From a checkpoint of a small transformer trained on Wikipedia: attention and MLP in parallel.
Each number is 50 + 15 x the weight over its row's rms, rounded and kept within 0 to 99. Layers, rows and columns count from 0. The size before them is the row's rms in percent of the matrix's.

# layer 8 attention output (transposed), 320x160, rms 0.139, rows 197-223, columns 0-79
117:60 62 75 69 38 42 55 76 55 69 36 54 71 52 54 41 54 53 64 43 47 29 60 42 51 36 30 68 21 60 48 47 51 29 25 49 58 40 25 77 71 19 67 55 64 39 51 17 60 60 66 40 35 33 49 58 58 52 19 57 51 59 53 71 46 34 26 55 31 26 46 58 62 36 35 47 30 75 49 41
112:52 18 78 49 45 65 33 58 66 23 53 52 51 55 50 56 40 62 35 49 50 71 59 39 32 58 77 29 73 41 72 29 54 35 55 40 38 24 30 57 50 70 61 69 63 47 80 41 43 63 59 63 62 28 49 52 56 63 11 48 65 50 28 47 59 35 15 55 63 81 46 40 31 42 69 49 68 66 58 99
110:69 54 27 42 22 68 35 43 69 54 51 36 32 42 57 57 64 76 56 57 30 30 38 42 63 51 59 73 50 58 40 70 49 67 39 42 68 47 62 41 52 65 32 69 52 49 55 50 58 48 77 50 71 62 73 51 71 60 51 37 48 44 42 55 21 25 26 60 57 24 41 81 61 30 60 51 36 51 55 59
103:26 43 53 33 62 37 47 34 47 64 47 66 47 51 43 66 58 48 22 45 29 67 75 30 40 49 38 36 44 41 38 45 35 45 55 48 79 64 40 46 45 81 57 45 53 53 38 37 48 48 48 44 48 71 35 34 81 57 80 34 25 73 37 47 48 45 33 54 45 69 78 43 64 22 54 42 39 48 35 39
105:15 29 41 49 15 41 42 66 61 33 62 57 54 56 68 61 40 47 42 27 29 72 68 57 47 38 34 48 30 65 55 43 57 60 74 60 46 58 45 25 50 32 63 44 32 37 69 49 31 40 59 55 26 53 37 11 52 63 41 58 63 41 63 76 57 33 34 68 52 71 42 31 54 36 57 47 16 69 60 74
111:55 74 28 67 45 26 32 55 27 53 58 62 42 31 32 66 57 10 18 79 42 47 64 61 44 58 69 61 41 72 40 45 63 74 71 46 57 65 53 56 48 69 37 41 36 67 59 62 20 74 34 60 43 67 31 35 19 59 46 60 66 60 64 60 75 42 37 46 39 49 62 32 36 58 60 30 59 52 30 73
099:59 73 54 36 38 38 46 77 51 54 62 29 60 34 54 53 88 47 36 76 23 62 45 60 46 72 63 63 80 70 32 50 74 60 50 36 76 27 45 48 55 21 43 56 51 53 56 40 46 65 09 31 72 72 52 43 54 54 09 56 38 39 22 52 44 54 45 48 43 42 55 55 59 61 41 38 70 43 23 58
105:50 73 48 33 16 59 44 59 52 55 36 43 82 33 45 73 42 21 44 43 58 30 45 39 66 25 42 58 61 58 78 47 40 40 45 32 31 46 59 42 51 57 37 38 42 36 61 18 54 39 72 55 54 33 61 45 37 62 74 68 75 27 47 37 60 61 35 52 49 54 60 60 41 21 44 69 74 57 61 46
116:51 60 49 52 35 46 73 32 63 35 34 42 46 32 32 44 57 50 48 26 47 59 75 39 57 45 54 16 38 38 46 53 73 56 30 66 84 33 50 46 69 66 57 72 32 67 55 60 73 45 41 51 63 48 04 48 55 70 65 71 41 39 29 43 50 82 57 68 32 50 46 41 52 59 38 57 48 39 45 38
113:59 50 59 69 44 55 42 52 44 41 69 49 71 69 59 62 49 44 48 71 51 49 61 48 52 75 54 50 69 44 49 59 47 59 42 56 58 29 30 44 28 58 34 34 37 53 54 49 48 73 87 56 75 54 60 32 67 44 47 60 55 28 43 69 65 79 77 49 37 64 52 45 32 60 37 63 34 65 59 46
114:44 44 14 83 28 55 59 49 51 31 44 27 71 31 35 29 56 66 55 49 54 53 28 39 54 26 40 31 60 67 50 40 38 48 48 13 63 58 46 58 56 39 52 78 22 51 75 53 62 47 35 61 60 73 50 73 83 53 60 33 49 47 56 62 47 87 62 62 55 50 38 43 51 49 71 48 44 51 74 55
115:76 40 47 51 40 67 73 51 54 36 71 29 51 48 47 48 76 28 18 47 82 34 37 39 53 21 51 53 40 52 52 50 26 44 48 37 66 50 49 62 79 54 38 48 47 51 64 57 57 56 44 43 19 39 60 65 40 78 63 38 77 46 39 64 75 33 60 43 56 16 42 77 61 64 53 32 39 28 39 48
107:28 41 52 31 43 56 54 28 37 38 46 77 68 47 82 60 53 35 62 69 56 41 44 67 50 44 59 68 36 30 76 46 69 37 56 49 26 68 55 43 60 59 67 37 51 56 48 70 40 41 59 69 56 41 58 55 36 48 69 60 51 55 21 60 34 63 59 47 26 73 29 64 64 41 48 28 41 32 40 27
109:44 75 59 55 55 60 79 56 45 59 65 38 71 31 56 86 21 71 40 56 51 57 67 44 42 64 66 44 39 59 45 44 13 33 33 79 78 58 58 33 34 65 49 57 49 51 77 56 42 60 52 63 52 28 51 56 26 48 70 56 18 46 41 55 33 45 30 61 40 51 55 51 13 34 47 39 37 52 43 41
108:44 50 63 31 41 48 62 54 27 54 57 62 65 41 46 39 51 31 35 62 45 18 33 71 38 31 49 39 54 33 78 31 54 31 73 36 54 49 77 71 61 45 29 79 71 48 57 51 38 70 62 80 51 44 53 61 44 51 49 76 57 45 48 53 37 65 57 42 61 30 54 49 58 64 41 72 63 55 44 56
107:46 62 42 53 66 52 49 30 55 68 67 44 46 71 39 74 32 54 64 48 48 67 77 25 58 62 24 59 69 22 41 51 62 46 64 49 42 25 56 46 48 25 43 53 78 55 58 49 49 63 55 50 62 73 49 47 38 50 64 40 75 19 64 60 50 38 28 59 45 49 69 55 36 56 47 63 35 47 33 56
116:91 64 49 58 46 66 49 35 36 42 64 30 51 49 49 42 45 29 52 28 70 42 38 58 41 36 31 32 43 73 48 53 50 80 48 36 63 73 40 44 44 77 53 58 56 26 66 45 60 69 29 35 62 49 50 66 61 51 26 67 41 46 48 70 37 47 49 30 83 55 63 62 81 66 61 49 49 45 48 58
111:35 50 50 53 62 43 30 45 42 34 56 64 45 55 51 58 12 76 51 27 19 44 47 59 33 62 48 46 56 58 25 58 80 50 42 36 51 79 66 57 55 74 55 63 72 66 51 23 40 50 56 41 46 37 41 44 46 24 52 39 68 64 53 53 40 51 59 30 48 00 33 62 53 64 57 55 55 71 49 24
103:62 59 66 44 59 75 44 23 54 00 35 48 56 40 43 47 35 47 62 45 65 67 37 50 35 56 68 38 50 46 53 66 46 59 36 63 60 61 49 45 27 21 43 14 60 66 58 35 29 49 42 61 54 53 49 45 58 53 40 40 70 49 81 46 31 45 38 39 34 30 63 47 34 26 53 31 44 53 63 48
108:52 49 65 50 67 49 59 44 52 46 66 44 45 36 54 67 49 17 55 41 35 49 55 49 53 74 37 33 38 52 79 43 36 76 48 63 76 24 46 47 33 58 36 35 34 66 80 53 46 35 42 30 41 36 52 98 58 41 44 44 57 50 66 58 80 52 39 52 60 40 18 39 08 53 19 57 49 59 43 21
110:36 54 39 54 66 28 45 31 28 28 48 45 54 30 84 14 36 53 41 42 54 50 31 30 55 62 36 31 28 68 60 41 29 31 49 55 61 37 57 56 70 45 52 48 72 67 56 65 48 44 87 71 73 62 54 50 43 62 71 39 23 50 52 42 43 65 49 41 52 39 54 44 69 56 52 70 43 46 53 83
119:54 45 41 51 17 64 42 44 51 46 46 75 69 65 26 36 40 57 36 65 32 46 66 66 45 63 55 76 74 30 27 33 29 39 36 52 30 42 09 46 60 50 89 66 45 43 14 54 62 33 49 38 35 59 68 58 60 41 59 27 11 43 68 67 50 47 42 68 52 52 49 41 49 58 32 72 63 53 28 35
109:70 42 40 48 41 59 63 39 42 40 66 42 81 55 43 44 48 59 71 63 56 62 46 51 39 46 72 33 36 53 44 44 64 52 24 45 61 53 53 42 65 32 26 53 49 18 42 25 30 61 57 68 61 16 49 40 48 60 59 30 39 52 36 38 56 43 54 53 93 57 28 69 59 34 55 24 60 31 35 52
117:56 18 65 58 44 39 09 56 38 45 71 39 47 43 48 54 53 66 45 42 65 68 37 58 21 22 54 54 47 45 48 47 48 27 99 48 60 54 46 39 56 82 30 38 43 52 69 28 65 28 62 46 42 58 64 58 38 45 62 68 46 62 49 27 20 41 38 47 49 43 50 20 67 56 22 39 30 55 23 45
112:55 49 59 51 60 25 51 37 73 36 33 41 41 45 39 59 45 42 55 91 43 73 68 66 43 25 52 42 50 30 79 65 43 54 67 52 56 54 31 58 72 37 45 62 61 56 50 60 42 77 42 67 55 53 69 62 26 33 28 52 55 65 62 61 49 51 54 56 48 28 52 73 61 47 27 52 35 58 41 44
107:43 38 37 78 52 49 36 59 35 41 41 66 47 43 55 52 34 49 65 50 58 66 73 72 43 53 44 84 52 40 47 47 45 56 29 00 47 35 15 45 45 46 32 84 77 54 50 44 30 55 40 39 31 25 38 55 73 46 49 49 47 49 72 28 34 54 72 67 50 59 41 43 39 58 39 38 32 24 63 42
106:54 36 51 51 57 54 46 59 86 66 54 52 41 63 77 39 52 46 41 35 57 47 71 61 76 53 74 41 44 68 33 47 96 40 34 82 33 47 29 51 37 11 32 52 39 38 46 70 58 67 50 69 31 65 43 59 58 26 64 37 37 77 48 41 66 62 53 52 43 51 64 77 58 48 48 51 49 51 49 47
# layer 8 attention value, 320x160, rms 0.185, rows 198-223, columns 0-79
113:70 61 70 57 43 41 38 50 56 71 31 55 77 32 70 68 40 86 51 39 33 50 62 32 72 35 40 69 40 85 29 45 50 63 39 51 41 74 54 57 39 40 37 65 44 49 38 38 68 36 31 39 15 45 52 32 43 50 39 38 35 61 40 42 89 59 68 38 58 62 26 69 53 56 27 53 30 14 37 53
111:32 78 71 44 87 33 36 54 35 36 21 57 51 55 49 50 38 58 14 63 18 60 46 55 36 12 65 54 65 39 51 39 42 56 59 29 28 47 41 52 27 35 53 30 38 54 75 44 17 66 40 46 39 47 32 61 45 42 78 55 27 71 40 66 52 54 56 61 52 47 35 41 90 58 29 57 37 45 61 39
106:45 58 43 60 20 56 50 47 54 28 31 37 52 61 53 49 43 48 56 52 60 42 30 58 49 34 55 71 72 38 35 53 65 36 53 34 50 59 53 40 38 60 47 43 40 48 72 57 62 43 70 54 42 32 65 32 30 61 42 48 72 33 47 33 39 56 49 67 62 52 54 55 49 54 32 04 34 34 46 63
107:51 91 61 55 51 32 56 57 40 92 30 47 57 44 45 53 34 38 63 72 31 47 44 46 32 69 44 62 66 42 46 42 31 43 18 50 52 30 43 38 62 48 36 54 44 60 43 36 55 32 07 84 64 45 67 51 41 68 83 42 57 63 43 26 37 55 45 34 58 52 40 59 73 61 33 27 15 71 45 45
111:48 52 44 37 62 61 68 48 54 40 36 48 55 35 81 37 37 72 86 49 65 60 63 38 54 47 17 41 76 61 24 39 33 20 45 34 48 42 50 36 45 60 68 30 32 21 39 59 64 36 64 66 63 41 46 68 39 57 45 26 84 34 44 38 39 39 58 71 50 75 32 73 51 45 36 70 45 47 74 39
109:57 45 26 41 48 61 61 58 33 64 63 31 66 54 54 50 38 70 53 38 59 49 65 20 73 42 45 52 31 40 48 84 37 42 35 41 50 79 59 46 47 45 63 30 43 56 40 67 31 56 62 40 50 69 52 41 57 35 56 27 75 59 39 43 72 58 59 63 20 58 43 55 55 39 57 59 43 37 49 38
106:43 42 42 48 77 83 67 38 56 58 40 50 66 72 58 35 54 40 64 62 40 54 82 69 61 61 44 26 53 46 28 50 20 58 58 59 33 60 31 52 41 68 32 70 72 42 56 79 57 45 52 39 63 55 53 61 70 66 64 26 61 37 33 45 61 59 54 47 38 36 49 44 70 59 62 30 61 69 64 44
120:54 54 26 07 83 64 51 59 31 69 70 69 48 53 38 41 35 57 49 65 66 74 48 48 68 24 46 64 34 56 63 42 62 21 74 36 32 59 65 35 16 58 49 32 53 57 29 53 49 55 48 49 51 65 66 62 32 42 40 65 50 41 87 56 75 47 32 41 53 40 51 60 28 41 55 43 63 35 22 71
108:31 32 64 65 51 37 53 39 40 55 90 45 53 30 28 60 25 48 40 46 57 47 64 38 32 42 09 70 40 90 51 31 40 87 28 75 20 79 62 55 65 35 52 53 58 70 49 48 38 54 72 71 23 27 61 27 22 59 75 28 73 71 35 46 31 58 54 48 39 51 79 40 76 53 58 40 47 49 51 63
117:79 46 63 51 50 31 51 54 31 46 64 53 31 85 72 53 45 55 49 38 27 63 55 59 48 69 74 60 38 66 43 55 32 38 61 78 27 44 68 84 23 41 63 50 79 32 56 43 64 60 47 46 48 53 36 73 40 69 43 71 40 73 57 69 44 42 45 43 57 46 45 53 61 36 45 52 31 50 54 65
117:40 51 51 56 52 53 72 39 52 64 60 54 41 48 72 50 70 44 42 79 46 66 55 43 65 68 63 46 63 47 45 53 47 67 50 59 39 25 70 38 31 50 78 41 40 26 31 40 45 42 53 72 64 52 45 27 52 50 31 74 27 53 58 57 28 61 48 60 31 43 46 60 60 49 60 39 79 56 52 44
112:59 51 44 55 74 32 72 70 77 56 49 72 62 59 38 46 13 55 67 35 48 30 45 25 32 64 42 43 64 47 45 42 22 71 57 48 40 26 25 46 47 55 68 36 33 70 35 50 26 50 67 42 47 51 19 43 33 66 45 33 59 46 72 50 56 56 45 44 52 06 50 44 54 51 60 53 54 63 55 54
117:08 41 62 64 57 32 10 43 35 35 34 44 57 40 44 27 80 46 49 51 51 60 60 42 63 47 53 57 21 45 43 54 35 56 50 56 51 34 53 36 55 49 74 35 61 57 48 38 68 28 76 47 56 63 66 38 80 52 52 21 82 46 67 55 53 64 75 56 58 18 50 39 60 47 52 42 51 39 55 67
112:45 52 33 80 44 40 30 48 78 39 64 58 59 48 59 55 56 18 36 41 32 81 43 42 70 43 68 47 68 40 25 71 39 50 61 84 32 69 47 61 37 60 48 65 23 27 42 45 54 50 47 33 35 80 61 65 55 64 69 40 39 53 70 53 40 56 44 56 53 41 66 59 36 52 56 47 51 51 40 81
109:47 66 49 53 53 59 35 62 56 50 41 48 50 08 59 64 60 43 55 74 43 54 28 44 50 70 65 41 38 81 54 55 53 70 42 33 48 63 57 70 35 58 49 80 48 68 50 53 40 51 57 62 46 24 44 55 52 66 59 58 70 47 50 61 35 56 67 78 28 49 41 40 44 62 44 45 47 31 43 38
119:28 27 48 43 70 34 73 41 59 49 61 59 00 57 51 51 73 68 44 75 66 69 55 42 57 62 53 59 62 38 46 53 79 46 46 61 60 67 53 51 81 35 49 42 46 60 40 54 54 38 68 37 47 53 46 31 60 37 36 54 21 37 71 25 83 44 33 69 41 38 28 62 47 44 52 40 36 55 56 32
112:60 45 59 40 69 61 65 50 40 56 46 26 54 46 63 39 61 30 52 62 68 39 51 42 53 27 73 61 65 43 49 70 48 84 38 53 26 54 50 32 51 65 35 39 27 45 75 63 46 58 49 49 55 53 23 50 35 34 68 30 29 61 57 57 58 57 58 46 23 82 55 81 31 32 53 69 39 48 58 61
109:72 61 33 36 23 34 55 90 52 55 48 56 56 65 45 43 59 38 22 55 72 49 47 53 50 59 42 68 63 46 50 49 63 38 34 46 64 68 55 50 55 61 72 50 71 55 51 16 41 54 66 59 67 27 74 49 46 74 75 28 63 63 51 68 62 40 51 51 44 78 45 50 68 57 75 61 44 46 45 43
114:48 40 48 67 51 58 58 61 33 51 20 88 55 67 53 43 55 73 37 46 57 39 42 53 55 27 37 46 50 71 16 47 48 63 58 40 43 59 52 50 56 56 54 54 58 37 62 55 58 65 63 48 51 64 66 28 59 67 44 32 40 42 31 51 42 57 51 66 61 62 54 67 39 65 56 35 44 41 51 81
112:54 37 71 34 45 30 27 94 50 36 71 62 42 59 42 47 53 58 66 53 33 21 34 63 76 46 58 35 62 32 34 61 53 46 49 57 48 66 37 60 36 39 77 65 19 14 47 57 51 55 47 45 49 39 55 56 44 57 44 45 36 47 40 83 72 43 56 67 59 58 61 80 30 41 49 45 54 56 46 54
123:37 53 68 49 46 40 37 33 71 31 06 32 50 53 39 48 54 56 72 41 48 51 48 47 35 67 35 39 38 70 66 69 69 64 68 48 83 55 73 50 11 48 38 32 36 52 56 62 41 64 34 84 38 34 47 37 42 43 42 40 44 31 43 46 43 21 43 46 57 72 44 47 67 59 69 22 29 34 62 48
111:56 47 61 61 51 51 29 67 28 64 49 65 17 51 54 63 67 69 31 58 52 53 37 28 66 51 41 71 59 63 42 51 50 49 71 62 55 53 43 45 46 40 58 35 37 50 33 26 54 30 64 42 65 41 40 39 20 35 54 63 78 35 63 66 36 35 55 55 26 16 66 55 65 74 63 70 27 74 68 33
117:48 56 72 60 37 61 56 69 45 45 37 49 17 61 57 47 61 63 63 47 50 22 48 69 85 58 55 27 53 52 48 51 51 63 33 27 51 41 63 62 40 48 48 16 28 30 44 70 40 48 47 61 56 47 50 20 75 50 82 55 16 55 66 44 62 42 34 49 61 64 51 34 44 26 43 63 41 74 47 47
117:43 53 35 39 45 61 47 66 61 45 65 60 49 78 81 71 40 32 39 41 44 61 52 25 48 53 62 46 46 46 23 33 45 71 54 30 62 32 45 60 57 41 39 28 23 32 49 49 54 22 28 26 45 55 64 62 60 70 91 54 42 54 78 45 37 48 49 53 69 47 25 25 37 28 56 67 76 35 63 15
116:47 71 69 54 54 57 45 32 71 59 39 35 67 71 47 40 53 61 44 29 80 45 39 38 52 45 51 47 50 83 55 77 50 62 76 44 35 69 71 69 62 36 57 59 41 52 24 64 53 51 69 67 48 45 90 52 39 38 56 45 82 50 62 52 66 53 60 56 58 33 30 42 45 61 58 82 69 54 39 56
115:59 72 53 40 50 37 46 38 32 47 31 47 63 61 28 49 61 73 41 53 40 78 42 45 46 55 52 62 59 39 61 51 30 58 54 50 82 68 41 67 57 39 68 75 79 44 41 61 44 36 30 43 60 61 76 65 43 54 66 86 65 55 74 69 36 41 35 62 42 57 55 47 49 35 74 26 55 31 67 35
# layer 8 attention query, 320x160, rms 0.141, rows 224-241, columns 0-79
107:71 49 35 40 58 58 63 33 54 68 26 50 70 32 61 33 50 42 77 46 38 64 30 56 58 52 46 49 50 63 67 53 63 63 72 64 26 50 78 51 47 23 41 50 33 51 78 59 29 67 52 68 06 65 78 70 63 21 33 41 58 61 53 58 46 56 60 38 53 20 42 38 74 60 50 65 60 52 61 53
104:40 71 50 62 59 49 72 39 57 70 22 57 51 62 91 48 52 61 77 34 57 52 26 71 61 52 28 54 70 38 96 40 62 49 53 60 38 45 53 39 27 22 37 34 39 50 68 73 20 73 58 53 27 61 65 65 46 48 35 55 44 58 30 37 36 73 57 44 24 28 42 48 87 56 49 47 53 41 64 41
085:48 33 72 81 61 51 35 69 42 35 63 40 41 65 19 43 56 43 55 51 59 52 62 25 50 57 48 57 35 53 42 27 48 48 11 48 67 44 45 56 60 87 68 52 58 30 25 35 83 40 66 29 72 64 24 65 63 55 86 54 50 55 43 39 56 39 46 59 80 59 36 62 44 32 60 27 49 51 47 55
078:35 37 33 28 36 41 70 65 60 59 57 41 53 53 62 45 45 51 34 26 36 39 32 56 52 71 57 53 68 62 20 50 31 66 93 64 59 24 31 24 75 21 52 60 40 40 33 59 66 38 27 40 58 63 46 33 75 28 55 60 52 29 48 62 39 48 30 16 61 42 67 46 59 55 43 56 54 51 61 46
063:33 46 65 52 45 53 28 66 53 74 45 58 31 49 45 34 52 65 42 67 73 76 34 66 59 54 15 38 45 37 37 43 64 49 49 86 38 41 60 52 17 66 23 24 46 41 33 51 47 80 25 35 37 39 79 66 62 72 10 33 45 82 52 47 63 54 66 29 36 47 51 50 54 43 58 63 53 77 40 52
093:47 33 73 66 68 48 01 57 31 27 66 29 38 70 44 14 55 49 41 63 71 44 68 45 40 38 45 44 26 53 57 39 49 51 26 29 42 57 56 69 49 77 49 63 65 30 41 49 61 43 88 28 69 73 28 57 47 52 63 40 48 67 38 31 67 43 58 86 51 55 47 49 28 08 47 44 41 49 43 43
087:51 66 53 33 64 56 56 44 66 99 33 67 41 51 56 59 39 52 57 66 32 43 41 54 56 50 45 44 68 71 43 66 46 42 65 72 66 32 46 31 48 15 59 40 76 41 85 35 23 52 27 68 18 54 60 35 55 50 40 49 55 61 58 64 46 43 54 26 49 50 49 46 41 83 28 75 51 58 30 58
083:50 61 70 67 60 53 33 56 45 39 66 43 68 60 36 36 59 44 42 58 50 49 43 49 42 47 64 61 28 42 77 45 58 36 42 35 47 51 55 67 59 82 61 47 74 23 41 30 73 52 95 38 66 47 24 75 63 33 66 30 48 33 43 35 59 54 51 93 57 49 43 35 28 33 41 44 67 42 55 39
083:47 62 40 19 46 37 69 42 75 96 44 53 28 37 73 56 51 69 58 55 52 50 49 57 48 43 32 54 71 38 44 66 40 61 75 68 59 37 44 52 51 00 28 46 42 54 58 58 58 53 17 50 31 32 60 26 39 34 29 65 56 55 58 50 47 56 52 10 52 62 59 51 57 81 41 76 23 54 35 48
090:42 76 46 24 30 56 71 47 63 79 42 52 53 54 65 71 48 49 51 60 43 49 44 50 56 37 60 49 66 45 40 61 36 25 76 58 42 38 41 17 36 13 56 35 47 59 64 44 25 58 21 53 17 48 60 24 60 51 32 50 47 39 60 48 51 48 35 14 44 32 52 52 57 76 51 75 49 56 44 51
096:61 47 49 55 34 87 55 47 53 85 25 73 30 50 55 47 52 56 65 67 39 66 66 52 50 56 32 61 49 65 38 34 79 51 85 53 55 33 55 36 80 43 45 59 52 55 56 72 21 36 54 69 17 57 77 42 57 49 32 41 60 37 39 63 35 28 27 44 60 57 55 54 30 43 43 64 58 45 35 61
091:45 63 67 28 43 33 44 44 40 47 52 66 63 36 46 50 46 39 60 56 67 47 65 66 43 48 47 50 25 42 48 75 64 34 99 39 63 50 47 30 30 43 48 59 43 33 20 31 68 66 43 48 32 23 46 61 35 60 58 66 57 69 33 50 53 73 40 34 54 44 64 60 72 56 52 65 38 46 36 51
102:62 60 34 54 02 40 33 64 32 56 45 67 43 73 36 43 71 32 44 55 32 58 54 73 71 33 51 59 41 24 44 58 56 62 35 53 77 44 44 45 51 67 60 52 66 58 66 58 28 33 41 37 51 20 24 41 58 46 51 53 50 56 56 61 54 46 65 49 35 77 50 27 55 58 56 44 66 62 73 42
093:58 64 63 43 78 59 48 84 53 76 49 35 48 38 38 14 38 41 57 44 19 71 46 45 25 48 41 26 71 39 74 57 58 31 75 58 46 36 74 59 48 35 69 10 42 32 35 43 47 74 85 40 63 41 63 70 55 28 68 45 43 47 51 42 39 50 61 41 59 46 56 70 53 52 23 60 55 57 79 41
092:43 78 52 76 67 43 43 45 52 65 53 58 39 62 47 31 55 53 50 53 49 57 72 12 22 53 35 56 28 37 50 42 61 53 47 60 43 74 28 58 50 68 34 52 31 73 56 30 64 45 75 57 61 25 57 63 70 43 57 75 51 45 44 65 57 69 50 63 50 41 06 50 50 41 66 56 57 35 52 47
095:57 62 89 16 68 38 39 63 36 41 56 61 45 91 14 49 66 35 41 55 49 41 32 46 42 50 50 38 48 79 73 39 62 38 55 57 57 55 72 61 29 49 74 55 47 14 56 69 42 50 58 70 37 55 70 33 58 40 39 59 49 23 32 42 28 35 38 60 12 48 62 52 57 48 67 38 47 67 64 56
099:31 43 65 63 55 34 56 67 53 23 56 34 41 60 53 40 48 65 31 55 44 55 66 15 72 62 44 77 66 55 52 55 67 53 47 54 92 38 26 31 67 98 42 63 43 58 39 22 51 37 47 37 46 26 34 45 63 50 56 71 71 54 44 50 66 29 37 45 41 62 64 68 72 63 36 65 59 46 63 53
085:57 55 68 54 48 60 38 26 55 63 27 53 64 50 80 58 53 66 39 30 35 39 54 46 43 39 46 67 60 55 58 32 62 26 87 73 48 34 54 45 43 28 31 43 61 49 51 61 37 23 53 73 52 81 48 37 58 37 56 41 28 32 59 31 43 65 38 70 48 88 50 49 33 57 54 26 44 64 36 40
# layer 8 attention key, 320x160, rms 0.138, rows 224-240, columns 0-79
065:38 33 59 53 48 73 37 70 51 52 81 55 62 45 41 40 45 05 46 68 42 16 49 50 49 61 77 35 46 37 54 47 32 40 39 54 39 49 39 46 35 57 35 67 73 25 34 32 36 36 65 34 73 23 40 59 49 11 49 53 64 30 59 72 67 37 58 62 62 88 46 44 33 23 35 39 55 46 65 64
084:52 33 59 39 43 55 64 52 54 39 23 36 55 47 46 37 46 40 52 50 10 46 38 68 50 51 59 57 63 49 58 40 64 58 62 55 62 73 64 48 52 45 31 63 29 44 17 71 38 49 74 60 29 70 46 42 42 53 36 36 52 50 49 50 67 45 39 46 49 52 23 61 42 46 48 51 36 21 65 62
070:51 49 45 47 51 54 34 33 53 46 78 54 68 50 70 60 92 78 72 55 63 48 58 74 57 50 46 68 42 30 19 62 42 57 35 66 35 52 66 49 56 37 56 42 57 65 80 25 67 54 41 51 39 47 30 53 58 44 55 71 61 62 43 44 39 44 76 65 68 44 74 62 63 30 50 57 53 40 62 22
065:60 49 52 55 35 73 30 61 49 49 80 69 46 55 41 51 51 54 74 57 41 28 67 34 45 68 87 41 54 46 72 52 30 34 44 21 23 45 40 70 34 49 47 39 68 28 37 55 70 66 65 33 70 24 06 36 55 23 48 57 70 51 32 36 55 15 53 54 46 63 46 47 27 34 51 55 57 53 54 45
065:56 67 36 52 58 63 36 41 73 56 56 60 52 09 36 51 28 50 60 49 41 45 47 62 72 50 46 47 42 48 00 46 64 43 33 88 51 57 35 65 42 63 09 27 61 60 71 70 62 57 30 48 37 60 63 50 47 64 44 58 41 35 69 53 44 68 44 34 48 52 71 18 79 65 43 54 45 50 47 51
068:48 55 54 15 62 29 97 28 58 50 46 76 52 45 56 67 53 68 48 53 64 51 41 66 82 39 11 69 60 55 40 39 51 40 57 46 35 47 67 49 42 50 71 57 48 73 76 41 53 60 18 37 35 49 55 37 31 71 67 54 55 45 70 63 33 63 51 56 56 53 85 41 61 68 56 37 57 59 45 36
071:33 51 36 40 33 40 53 60 55 39 21 48 53 62 66 70 45 64 59 47 69 23 44 56 39 59 58 58 69 60 49 34 53 48 29 71 26 52 18 65 65 42 40 31 40 69 40 36 56 32 40 58 34 40 41 39 35 97 38 68 42 57 41 49 29 46 55 64 75 36 39 42 66 75 58 49 34 62 38 18
076:47 61 33 30 49 49 44 42 69 54 41 44 55 60 68 19 30 63 58 48 62 51 42 62 63 40 37 53 41 61 40 41 68 42 36 68 69 59 39 50 65 56 52 29 66 77 79 55 43 49 28 65 35 57 76 25 17 81 47 39 28 52 54 76 43 78 42 66 69 47 68 49 69 69 52 46 46 43 49 39
095:68 35 54 65 44 49 26 49 24 65 72 63 31 50 14 73 47 24 60 53 36 46 65 36 37 55 73 54 40 28 72 56 41 58 58 28 58 31 67 53 36 60 55 59 56 39 21 46 44 43 78 45 71 31 56 67 61 13 45 36 56 58 39 34 52 44 44 46 23 54 31 57 14 20 65 43 67 44 54 49
073:42 41 49 35 51 44 58 40 38 48 55 49 64 55 59 62 59 56 49 39 56 43 31 35 75 33 14 37 53 25 18 67 43 41 63 32 20 44 22 40 32 11 51 55 31 47 64 30 64 65 35 58 37 47 47 45 64 46 40 76 49 57 51 31 54 35 63 57 33 72 55 47 40 56 23 54 17 54 31 33
099:37 41 54 49 42 50 59 23 43 79 38 36 26 46 61 36 40 37 65 48 37 48 35 46 39 36 44 47 35 26 56 34 65 55 47 76 39 35 83 48 48 52 44 33 60 53 62 70 46 43 64 69 65 48 43 66 39 22 49 59 43 46 44 41 41 47 47 36 70 55 70 59 10 61 35 43 66 37 60 37
081:46 42 39 42 23 46 55 31 30 33 42 82 81 48 80 51 38 46 40 52 52 54 59 72 46 43 45 67 43 43 52 50 58 33 83 80 71 49 66 28 49 64 73 63 31 47 37 21 40 36 45 63 42 41 60 57 43 65 67 40 45 26 57 61 31 76 24 56 68 72 54 82 48 42 36 40 45 43 56 70
104:52 80 16 55 21 53 82 56 41 83 44 64 51 06 49 48 54 54 74 49 49 45 43 42 43 77 74 78 49 32 04 65 45 45 41 62 25 55 31 35 72 49 52 37 45 63 57 53 34 36 60 64 61 46 62 41 44 53 17 59 65 41 71 32 40 47 58 47 72 70 44 35 48 29 46 86 64 58 37 60
099:37 69 55 58 49 41 37 57 31 57 73 57 52 59 57 67 70 55 41 51 62 47 42 50 62 17 64 38 44 52 40 62 61 27 36 30 36 73 56 13 64 32 61 18 52 49 61 55 48 63 36 35 58 43 42 65 64 46 48 51 67 45 64 59 47 66 57 26 41 22 52 55 48 77 34 33 60 48 53 39
091:66 51 47 58 94 74 29 35 68 71 53 69 49 79 40 55 43 63 30 51 49 30 66 45 48 34 27 53 32 30 68 65 63 40 57 85 46 34 27 61 45 62 79 53 53 29 53 26 35 43 54 37 42 42 49 46 30 36 66 48 66 46 59 45 28 54 53 63 68 54 37 51 65 50 63 49 39 54 24 77
083:42 60 73 46 32 32 34 48 38 33 51 62 52 60 23 56 51 35 34 29 18 52 28 50 28 33 56 29 57 62 57 39 56 43 41 42 44 53 64 63 35 44 54 59 48 38 65 61 22 39 33 77 54 54 67 47 38 54 46 58 46 46 63 40 68 21 40 29 26 53 34 46 32 56 20 61 65 37 68 61
103:56 21 92 50 54 65 58 65 24 65 41 43 64 60 54 53 49 43 74 38 39 42 46 59 62 44 45 78 46 41 65 57 64 42 78 42 67 61 27 36 42 56 61 47 44 66 18 52 55 78 61 38 28 44 51 54 31 41 52 70 68 40 40 66 84 36 40 63 62 78 29 37 53 51 53 49 59 51 63 30